{
  "n_layer": 15,
  "d_model": 256,
  "n_head": 3,
  "n_kv_head": 3,
  "head_dim": 128,
  "d_mlp": 1024,
  "vocab_size": 5558,
  "activation": "squared_relu",
  "norm": "rmsnorm",
  "norm_place": "pre",
  "norm_eps": 1e-05,
  "positions": "learned",
  "qk_norm": false,
  "attn_scale": 0.0884,
  "bias": "none",
  "tie_embeddings": false,
  "parallel_block": false,
  "extras": ["some layers without attention", "local attention windows", "hashed n-gram embeddings"],
  "init": "normal",
  "init_std_qkv": 0.0436,
  "init_std_o": 0.00796,
  "init_std_up": 0.0436,
  "init_std_down": 0.00796,
  "optimizer": "adamw",
  "lr": 0.00142,
  "beta1": 0.9,
  "beta2": 0.98,
  "weight_decay": 0.15,
  "lr_head": 0.00901,
  "warmup_steps": 372,
  "schedule": "wsd",
  "decay_fraction": 0.274,
  "decay_shape": "linear",
  "final_lr_fraction": 0.0,
  "batch_tokens": 65536,
  "seq_len": 2048,
  "doc_mask": true,
  "train_tokens": 277600000,
  "steps": 4236,
  "dataset": "wikipedia_en"
}
Each number is 128 + 32 x the weight over its row's rms, rounded and kept within 0 to 255. Layers, rows and columns count from 0. The size above them is the row's rms in percent of the matrix's.

# layer 10 MLP down (transposed), 1024x256, rms 0.0567, rows 754-759, columns 0-255
size [102 103  97  95 125 100]
[[132 162  97 118 114 102 123 120 179  88 121 114 104 149 173 157 200  89  90 110 135 156 154 132  87 118  81 162 106 145 106 101  96 131 135 131 124 120  93 122 254 116  97 118  91  88 124 121 151 174 123  47 139 127 138 147  59 161 134  87  70 154 126  82  92 131 137 128  96 116 159 120 112  94 111 167 144 114 163 120 138 102 115  94 126 108 152  73 155 104 220 104 112  90 108  72 127 126 112  66  94 147 168 108 155 159 179 121 107 129  84 126 182  94 170 185 164 120 163 124 123 159 102 177 105 120  78 112  85 149 146  82 131 164 114 217 128 107 103  95 155 149 140 139 141 164 147 127 149 109 143 101 191 148 133  72 149 109  68 130 127 150 108 126 119  82 158 140 155 155 158  63 116 154 150 184 126 101 132 116 160 140  64  48 126 160  58 125 158  89 181 151 191 158  82 119 142 120  81 143 148 144  85 170  86 152  92 181 133  67 160 141 122 136 103 147  78 140 100 141 134 119 122 112 144  93 102 116 137 146 170 133 126 137 157 114 190 113 124 141 166 107 140  95 138 162  93 143 132 124 114 124 115 152 122  67]
 [141 112  98 166  94 135 166  65 130 128 137 125 127 112 150 171 142  67 114 141 137  91 126 154 152 144  72  73  51 111 115  87  71  87 125 155 101 101  66 143 150 171 102 121  96 142 140  86 122 134 157  97  95  90 155 181 111 160 106 137 104 211 127 164 112  92 115  84 145  95 194  99 124 165 151 110 130 149 150 147 108 134 151 106  85 116  73 143 100 132 128 191 162 183 157 127  97 121 132 109 127 142 129 107 168 125 132 126 151 107 126 107 198 108 149  95 215  63 129 136  86 125 117 138 126 114 141 131 127 177 144 141 160 118  72 141 116 127 155  99 144 166 156 117 129 150 107 121  89 134 162 100 162  42 108 178 121 122 157 151 158 134 154 163 221 124 155 184 105 138 116 101 122 163 128  58 124 151 154  80 158 133 103 100 120  70 106 112 133 130 139 115 146 126  80 138 147 104 122 136 122  98 107 145 204 146 126 128  91 171 159 106 127 148 118 143  90 174 120 128 131  88 197 157  74  83 114 193 158  95 153 188 129 141 140 125 135  36 180 129 134 107  76 116  65 153  84 101 117  77 152 114 138 186 157 111]
 [135 146 163 132 105 155 116 133 105  77 134  52  71 154 129 117  65 164 113 155 148 194 137 155 126  47  85  72 136 112  87  81 145 155 133 123  38 119 120  78 110 182 151  79 116 154 130 124 153  76 156 202 117 101 117 132  87 143 119 105 131 138  92 151 149 118 173 113 169 114 150  97 156 144 133 107 120 114 131 124 118 136 160 111  93 127 134 100  98 137 123 185 155 115 191 165 125 105 100 146 121 148  75 133 137 159 107 135 202 125 162  83 131 123 137  54  95 160 135 102 104 120 158 123 191 147 102 109  65 150 186 159 173 115 130  99 136 154  83 126 109 113 127  95 133  89  68 136 118  97 135 104 124 111 206  92  93 138  66 135 111  53 155 161 176 101 141 143 104  97 129 118 106 132 101 157  95 174 148 130 173 128 171 189 170 138 104 143 165 124 103 170 174 183  97 152 129  85 197 165 144 163 159  95 171 117 106  81 104 113 153 157 108 125 146 113 133 147 124 112 184 170 109 103 145 161 117 105 188 170 129  91 149 183 130 171 139 160 150 133 156 135  85 129 124 156 104 117 121 201 125  85 114 121 170  86]
 [125 102 119  78 101  97 196 125 115 137  91 106 116 141 108  91 101  94  97 117 117 192 100 142 175 157 156 115 146  85 122 148 116  81 110  97 140  83 104  85 244 153 135  92  92  95 125 151 130 162 157 107 183 103 145 118 157 165 141 146 135  87 147  85 138 175  89 113 124  89 143 102 112 129 109 174 108 174 169 188  89  93 150  81 132  77 124  88 147 161  99 146  63 108 179  93 115 145 125 113 105 149 136 178 237  68 134 149 123  54  77 121  85 104 149 118 159 171 166 102 102 138 119 109 133 145 159  75 104  65  76 163 140 162 109 174 143 132  99 156 187  88 105  92 107 100 127 151  68  97  89 176  96 151 111 145 142 149 140 133 172 141  72 129 140 161 142 133 102 161 132 143 130 147  92 146 144 143 103 128 155 103 138  94  70 100 119 105 174 120 113 158 122 145 170 127 152 102 110 125 134 169 139 151 120 137  85 120 149 152  94 140 171 115 107 180 147 110 156 141  95 150 133 179 162  70 135  75  47 104  95 135 138 122 138 147 200 122 126 131 166 136 191  96 167 163 129 110 131 154  93 135 106 126 124 184]
 [ 94 106 128 114 146 130 145 100 106 105 141 149 139 131 123 132 111 153 117  84 150 108 130 145 103 186 207 158 154 140 121 164 138  96 132 185 100 137 163 139 163 117  85 139 124 142 105 166 171 114 121 108 102 128 102 134  32  43 111 132 143 117 141 112 160 107  78 125 117 117  97 140 166  98 134 122 108  99  98  86 113 161 158 125 154 154 142  97 130 135 119 106  92 167 150 115 134 161 112 117 123 115 176 117 168 112 142 146 105 159 155 132 129 128 128 149  98 140 119 145 119  94  83 171 150 139 185 139 118 135 106 158 116 161 111  85 121 182 145 105 137 189  77  92 166 168 105 180 150 144 116 190 114 132 139 144 151  64 121 176 147 155  74 140 106 105 144 180 110 141 134  66  50 142 143   0  80 105 158 114 134 119 118 117 168 134 167 200 129 168 136 102 123 147 121  92 192 131 159 118  74 180 180 154 125 144  71 147 147 125  94 125 123 119 149 148 117 118 106 148  73  52 127 100  47 178 113  91 131 107  75 127 108 123 126  61 160 146 133 123 122 136 159  91 131 167 175  89 147 169 120 166 189 205 178 162]
 [178 138  70 143  74 141 137  71 106 168  94 154 134 152 133 102 139 143 137 147 164 123 117 126 112 189  90 142 151 118  81 174 117 106 136 158 140 119 164 130 187 144 100 164 140 102 147 104 147 154 137 143 167 109 130  98  99 113 139 100 116 200 128 106 140  53 123 117 105 102 109  52 137  66 128 146 104 184 108 123  98 169 177 160 181 103 152 102 190 118 125 132 140 122  94 170 167  79 131 200 130  80 133 124 160 133 122 116 196  93 117 136 132 152 110 107 152 168 152 172 169 161 127 151  74  85 133 149 137 107  90 125 149 158 135 152  86  90 185 126  82 152 123 106 140 139 148 131 148 167 104 163 145 175 127 158 127 151 108 168 116 172 128 141 152 208 158 220 134 134 105 146  95 104 138 175 134 150 116 128  72 193 151 155 143 161 154  70 100 121 200 105 162  88 208  88 106 138 149 123 173 112 100 113 127 103 128 131 113 114 128 119 140 163 110 164 138 131 120  60 176 174 127 143 113  60 131 155 131 139 130 186 135  95 135  99 117 157 154 138  74 157 172  74  98 176 105  75 185 142 117 118 133 140  70 188]]
# layer 10 MLP up, 1024x256, rms 0.0655, rows 755-760, columns 0-255
size [103 100  95 116  99 103]
[[150  92 125 113 138 162 160 165 123 177 153 172 108 150  88 138 117 126 101 153 123  67 173 101 163 188 133  88 113 128 120 120 170 124 127 164 189  61 112 166  97 115 119  48 103 115 173 155 145 164 144 143  94 112 155  95 148  65 131 130 105  90 123  96 138  77 157 153 137 180 214 110 169  77 159 130 158 109 151 107  86 169 152  59  76 133 132 143 100 136 123 189 111 147  78 107 140  37 144 138 100  82 123 116 135 111 139 145 125 129 162 158 167 144 213 114 159 150 177 108  90 122 159 107 127  74 154  90 114 122 185 147 127 135  96 159 100 110  80 172 118 135  91  60 132 127  70 127  82 104 179 130 170 115  45 182 150 126  93 156 117 121 137 159 130 146  51 124  90 120 151 104 139 141 135 134  89 145  90 102 138 123 129 152 106 113 143 113  85 162 152 140 136 116 180 154 156 108 104 112  88 134 143 126  85 180 175 141 146 164 117 133  60  90 125 110  96 145 130 123  94 144 117 134 150 139 118 132 170 128 164 105 110 118 121 164 147 113 158 164 167  74 115 185  80 175 154 147 131  57  99 119 117 164  78  89]
 [161 147  86 161 135 208 175 150 159 123 154 199 104 159  54 112 107  79 128  86 130  99 156  76 108 101  96  68 154 111 133 183  61 123  96 193 166  66 151 149 124 124 124 109 191  94 100  93 185 125  53 103 108 125 156  88  94 171 206 136 148 183 137 145 120  62  95 205 135 141 119 104 153 111  86 115 122 107 108  95 103  94 123 142 132 148 119  95 133 132 106 111 132  91 181  93 176  94 125 140 131  51 116 146 152 168 109 150 142 132 148 137 129 105 118 143 104 111 122 127 118  92  71 152 142 114 126 123  89  88 152  80 182  90 165 115 193 162 144 138  87 167 157 151 114 106 108 108 146 116 112 146 159 153  89 153  93 152  96 134 138 163 124 129 118 123 121 192 142 169 127 121 130  97 146 191 112 120 119 120 118 149 175 109 102  84  74 122 153 133 135 115 138 120 145  77 133 142 139  96  81 151  86 129 110 151 120 197 105 116 100  86 123  85  92  78 100  99  88 116 106  96 171 120 155 167 114 166 156  97 146 130 127 151 181 128  74 155  80 115 158  87 144 185  86 148 185 193 136 145 133 165 147 126  92 139]
 [157 165 108 131 149 111 157 133 126 122 164  66 155 160 131 102 145  99 103 112 143 120 162 119 136 159 173  64 171 146 112 138 128 121 125 100 151  97  98 114 118  97 145  52 151 141  91 164 107 182 128 179 126  95 151 111 115 166 166 164  69 113 143 168 143  58  93 112 145 153 192 202 185 106  49  92 142 118 121  98 154 158 101 101 130 109  91 106 171 157 133 108  95 119 159 139 143  97 113 145 105 134 146 119 150 182 134 126 123 154 145 112 133 169 145 133 119 113 147 176 123 123 101 154 149 134  95 113  81 136 106 132 128 140  77 149  85  89  63 144 129  50 119 114 152 155 182 144 145 168 149 109 212 133  90  53  97 193 136 183 134 160 107 114 118  78 116 123 190 146 127 130 182 128 173 134 160  79  92  95 153 174 184  68 133 136 106 108 127 145 131 156 116 138 142 146 122 125 100 129 117  89  97 152 136 145  67 124  98 206 138 117 129 101 171  85 156 127 153 131  78 135 168 156  98 132 231 162 177  91 161 134 111 110 113  46 139 114 132 150 142 119 107 118 118 146  34 164 127  88  97 147 137 121  98  92]
 [ 89 102 115 100 130  86 132 113 169 159 117  97  79 154 170  63 103 116 175 122 100 119  92 179 221 143 133  99 134 109  80 208 142 104 149 191 163 113 151 194  85 129 147 138 128 125 156 138 142 121 120 177 112 105 127 143  86 126 130 149 155  98 139 201  83 138  98 128 119  81 131 132  89 131 108 138  95 143 110  97 173  89 145 124  96 193 120 135 171 131 176 171 103  99  99 103 139 158 140 123 118  49 102 176 172 106  82 136 136 105  86 132  87 135 134 124 216 165 122 117 120 116 109 128 163 108 185  87  67  67 139 131 134  58 129 126 144 146 103 131 143  93 136 113  97  87 129 124  83 144 109  93  96  87 119 143 131 172 165 123 129 144 119 148 184  92  99 120  89  75 137  89 163 140 121 147 159 122 162 146 207  97 159  79  87 128 170 127 121 149 102 112 178 181 152 181 132 104 105  97  58 125 139 133 109 118  82 100  98 130 132 100 126 182 120  69 150 150 150  94 162 105 146 186  83  95 128 124 140  80 111  99 143 130 146  57 128 153 127  87 138  93 151 118 181  85 126 107 163 136 171 148 106 133  59 144]
 [150 122 178 205 154 115 137 127  54  87 122 173  93 153 146  94 119 135 117 121  82 135 132  77 115 108 131 122 123  92 160 145  55 143  74 135  82 144 118  84 101  88 123 106 178 180 161  68  89  96  97 161 137 197 125 113 113 104 156 136 151 154 114 144 110  96 118 122 144  89 145 146  79  99 163 212 149 107 104 114 143  92  96  95  95 156 133 121  99 185 108 126 137 148 151 163 162  84 154  82 123 107 107  70 111 145 116 111 124 156 123  99 141 131 161 172 101 127 118 101 185 114  79  93 149 117 135 129 100 170 143 176 116 135 132 147 137 124 130 148 123 176 138 145 130 137 105  92 139 123  90 124 111  77  83 130 126  92 108 141 196 134 141 161 170 107 113 118 129 153 133  83 189 120 131 151 146  22 129 146 165 109 147 172 120 139 158 141 141 176  57 175 137 163  95 102 116 119 174  49 112 139 127 116  85 151 131 138 117  72 162 158 185 119  97 170 172  66 116 180 123 108 195 142  72 150  70 128 106  76 193 138 117 173 130 146  48 136 166 108 140  89 140 141 164 114  88 119 154 112 155 103 166  95 105  99]
 [153 182 107 126 127 164 156  90 152 132 120  78  94 166  74 124  94 106 117 168 143 176 130 115 148 109  82  97 169 152 129 212 112 124 142 109 142 177  71 149 123 148  84 135  67 142 113 136 103  92  91 131 135 181 102 161 168 159 163 130 125 114 171 101 154 141 130 140 125 158 151 136  51 174 133 162 148 163 132  95 103 117 146 102  73 130 140  83 136 112  60 152 179 157 168  90 161  78 145 145 165 156 125  99 120 160 127  80  93  96 131 172 195  53 113 137 126 140  85 118 122 117 184  98  71 185 101  95  90  96  69 129 144  99 134 163 158 142 109 114 131 173 163 134  70  99 119 123 159 120  90 142 103 162 121  53 171 132 128 158 149 143 230 116 119 125  97 100  94  77 136 159 137 134 131 138 169 116  61 122 166  70 104 171  89 116  92 132  95  64  94 100 102 178 121 209 136 156 109 147 159  71 122 112 129 147 135 156 174 130 109 103 106 152 113  79 126 121 162 160  82  95 131 116 158 151  79 185 189 146 179 124 127 107 112 126 109 130 112 166 157 147 118 180 137 134 119 122 152 126 132 130 115 121  79 127]]